Part of a small language model's weights.
Training: a variant of SOAP for these matrices, 795M tokens.
Each number is 500 + 25 x the weight over its row's rms, rounded and kept within 0 to 999. Layers, rows and columns count from 0. Numbers have three digits each. The size before them is the row's rms in percent of the matrix's.

# layer 3 MLP down (transposed), 1600x320, rms 0.0991, rows 1572-1599, columns 64-127
103:508533468496489489473494496471536512495513491495492501496444535481530475497496447519491486529478517490522503536485510479474506476506492518521499497551491447494528524551488492467494484471527506
095:490466522503525476518507489491528486483526496544540466497495489538494505493494488493506491461492481505479539505470491480523543518498484463515473495539503516511472469461528532533533529528520467
089:501551511502496520510499509478529512501420514488493512515463495503480560489474482506511529441481488453528493484443553499484483517518474488520511545496466488504498528472496520454439530520491497
098:493540521480536493491429456502554493501520473506523493500489497532462557511506511476491464542495480506501485474561503497495495487470519459490500485537504500507515551472542498491503515521502509
104:486505543460499488530491478509478498485505537516494447551500498526485439529497479468529478495498505483514521542482476463522522486494492506519508487502502494453479501530500488505490495509498507
095:508484527474471522505509445466494523525484539507477472490534509525515489485497487529466484509475484496496515500489478469485506538459523485492517487555493525506510502468543487496478499502487551
094:530483465481486492494487484513458509506489512476536509512520514488499529531567516507458502514472527485499507474543484520484508490500469455523524493460534510481468528493464489505486522465487545
096:492505521467485532503522495489494500498448520521504554510432456477515511470478467529518554481455458478474482456483546458470513531506484527499501512488510478494491507579519540512487514422492488
105:505532499470474519492503482459516501505464495502494471525467478469524535500520478527489451476466471460539475498533460519478513502514478510506523554511501500505476518526512458515537550466470495
101:502525463486502484474524475512503470490489527529440488509480483470500491476492529540480524553470489484515531493494509495461479507498482516499517469528508491491536530493486482571463509524513489
103:476477498533533549508491543491453477480530441522562512482464479466544508506495530484514471530485479512519514515524511501488499522522514514503538527488529526453477516513453564506516511459474571
103:484482527490504523509505523484521525515507536534520482490536496480503479531513476461520462485504531536482477451539496480485508498471505510535478529481497443529519520528514511435507498508541488
095:497495509501507483528472507497494450503490517473502507496529497456514493499537489521489525468479546473514540491525454474474491533432469515560511499511482535540485547488547497512466429477496514
107:488527517496498522477469497499502524436492455521491508505515532502520466546542532457502495507541410503499513492485449502510484506532503488504480463519480538463511509489455482497513513528492444
096:472501500469529471508490483530481532549529471501488466494492504469507521528506480491486521471489516464438527477511491501511496538455444504491481492481492501505551502508493518505493522544519479
103:498493487489533515520505539443512546499487543486462469470486496514498498493474535488502492544506496491468490460520556524486472511473520508497491495511468475521546540497470479513530509494526524
096:485444515519508517512468545519535496464541530513492476488471496525492497469481487477469512499510485525473499476506541499480497495486517499530522549478511481503533488540514544560485571494479519
100:474499475468498485537527456525512457516481516487514506484538534516516506492490480525519484518513493538477519523470491459500486551485501496514443577485477493484484485484483497478468476559531524
098:508505507522492536555494533499499470457542499447516514467455474494488448476519502500495464505514517519455461486531481454526541491470468524499476463518478511486523491487471448504508513521510512
111:509494491494494514518502514498493471498495447514524525499479457516465527499473489538496485491534504458466497525485530468568492507517487472544486502504483554474498507504466535513519444514482525
087:448476522510457471520468497485496475514539500490530476484510507463471516458479485484516497469485500462548478487507479516506450502537524493508485521512483480488481477488490528512499536552468460
102:482486488508461506498508536486469505529546524486481484540515521482537548520463482507512470488508501533500518469564466475523516515505536536524512519521484476508512501499495502482494533496502504
090:528496503485502501518534462488518481503469491466471464523514495505505475522514521509493509489473492447536472525506523513530494526457519536495483480476500491517508514488501482460523467503519459
099:498495535490513485537473531505533489433520502502491527500459543518495500520480474474514500535498526447529484489510476461498493509460495479470495482501475548529482504521472471494523526473476498
098:518513531496502506525486556536547532540453504495473478502450496474494495485497471506505501505496489535487493515496549506487540472518536505486491483475488542509522527510511535482481537536509491
091:466493512506496477510479517487521485518493509497501502485538506477505511500456451512493506501516505516485496460527491528462473520549548481523558510488500524505462513493493496474527497524476472
104:493539544460461517490497468525496482466475506530517501492500445488528484474482501518483489515484466536530520497470477519449483509470521494528503517499487504475515470493469532497497543551500508
098:518513509490507499509478530503510498505520499498478501495473473534497505548488519487484536439514458501497485480519507507514477542485494506504503521484470508512491526497544458522489457515529510
# layer 3 MLP up, 1600x320, rms 0.104, rows 1573-1599, columns 64-127
096:509535525499481533495473521505514498502546511491522505513514513486527481548498510477539506498488507514506465467493499508538525493504491516486522530500492494478531477535455532530479458491504566
096:503463530470494489468494479481500476519508476515463439486523476462480477466492508477498514498491522513467454497530512531538507479495442545476476515523500459510533458507534481472486534497449533
092:511490541474530517468537532564478517516483494500514485538503500492479513508483528520445508512510449502530486531508556511515518484516515539514462461479463531499514524483445486522511535533484558
102:489451523479500515517503520518511505485561505514502495499511478492487469512471461471501531490449500495535504459504535469498484528517536505546484488474492490531495497504481506508505452471489528
101:485485514496468479494512553483479476455461518485483518512517495516535549531497493518485525472511507470510469494475505488540507485542461505507440490473491497463492512477550492485532474538473496
098:461478499510510502467480529519566504492521496508528520479505524492509459523501544498509508489520503470512516537494491505499478494525481485491480543477496476497446501500514535517480519521537466
099:526514508508457488452484502493546495475507452501493477524464501486473487542464532529477498505491501457459458541558476505511468487522479519517491478471532503505522502494465484445530467485517504
100:431466506506456518543484541536467493492526516501543502514476491492479522462476483488469499496481478454456529490478512487475498437466472476500486520477444526508454508500524497543477483463454501
098:432484505474498495506511478515511511476489500486487513520505510499484506508529478509523518491537533504474518476502478529517505518533500485491511503486518540501499454498491497482514521491471516
106:462503533520471522466485506507516470495498505516522551472513541479525512480530506481508492507493508508445496524523517470476530475475477496491483461528525491436501466514514472509513489504538474
099:511525476499474460471464505494540442467523479463513510445498559494491482489494549493515491479520496475453505524519510517496495489469525489473493494503530497483473550457506494515450487517512406
095:502500468482504497473509508486455538526475491482511487467510474471477504479480508463504510552480520506494502499524527487486547495550511507481493486533530439451502487534489536505525470547500486
099:499501502497453447505507502496562480537532506518515485514529530481487560475540516513488510481544516527504503480438550526473505530497429499483535504500455492513487549473478489506512528510491491
102:539527485516493499504511517434498527482522479479461530466524513532502496512522515463491492553502524479526489519526529468468458470516495472535564513480493514494496505517516485504519518497475519
106:511496488549529500504516501545537518531498526498540500509493495509536465499540490549529446480464452517464504503513513514521527514489467482497573513521516547502512472498510474485505452523460479
102:527524460466502533495514502477493516495495481524535428475481502518471489516511519531499500517498502459533491533490482497517512502519520504473491494480513506514502526484521490498498482493468508
096:481527475529510522487477506525471488504497505472531510503466521529460512519552497523456505541470540495497504498458482494478465504510526499501536519480471501490492482487501524481499521486462475
101:476532509493524464500473486503508490516512448487538525493486544485514515490484499548530527534486528513506497526506509467498504510518496469511492522510558499532475530460485459491535487522448480
108:484474499482542499499508508501526489483483520508500494484457511542499478540491482499510498514486495545519505489516500505493486527488492478464501526461526469537525505544473479489553489498519505
099:508514400495483535503528493485494534486487487529476532521517491517508490524546499498466507467513529525513485494475526477508497466470489515458504476489489502524514526506518493504494495440526494
106:538517516502529545471478506501493482490479486487485535547534485469464527517482484477507523486502434477515472525505497523487474505495502507517512494484449502496466423495458510494493531468485487
100:486490501567466511461485493495484481492520516506513515492490548447527512466500508494501495467508512530532533480475488472468482453539510540540485490497460514511448532518494545501480489499526510
094:484496467532471517500471518508526472501491490474508513498485493539504527503465464519472546458505514514513517505518516507524506520479534563509509527464507508465466549497505510507519475485473504
096:552517509472474488518489516487535487471525507532503534501549480522497506518471500479473470521484461499490491505506504484496482507473497504506534482516495495477545514487474490527477465506495509
095:524469544494490502473522475518497465519491459493478508477512527533505520492469512526533490509449526508445479535569507525471475503523459517480511488510490472444535503483519500532487523496463504
102:519485437487469522506470499477485542474550498508497495512521473459511468523460464546556541471512515500528515509478431466508508474503506483451525513476522504498497515472558510491479513516519522
101:489483468505514486516484497505478488517469535487472528505528515489478531485475485491518509525457505495488523483489520525529521482517478482497503504500474488496543509462480479511489545477480496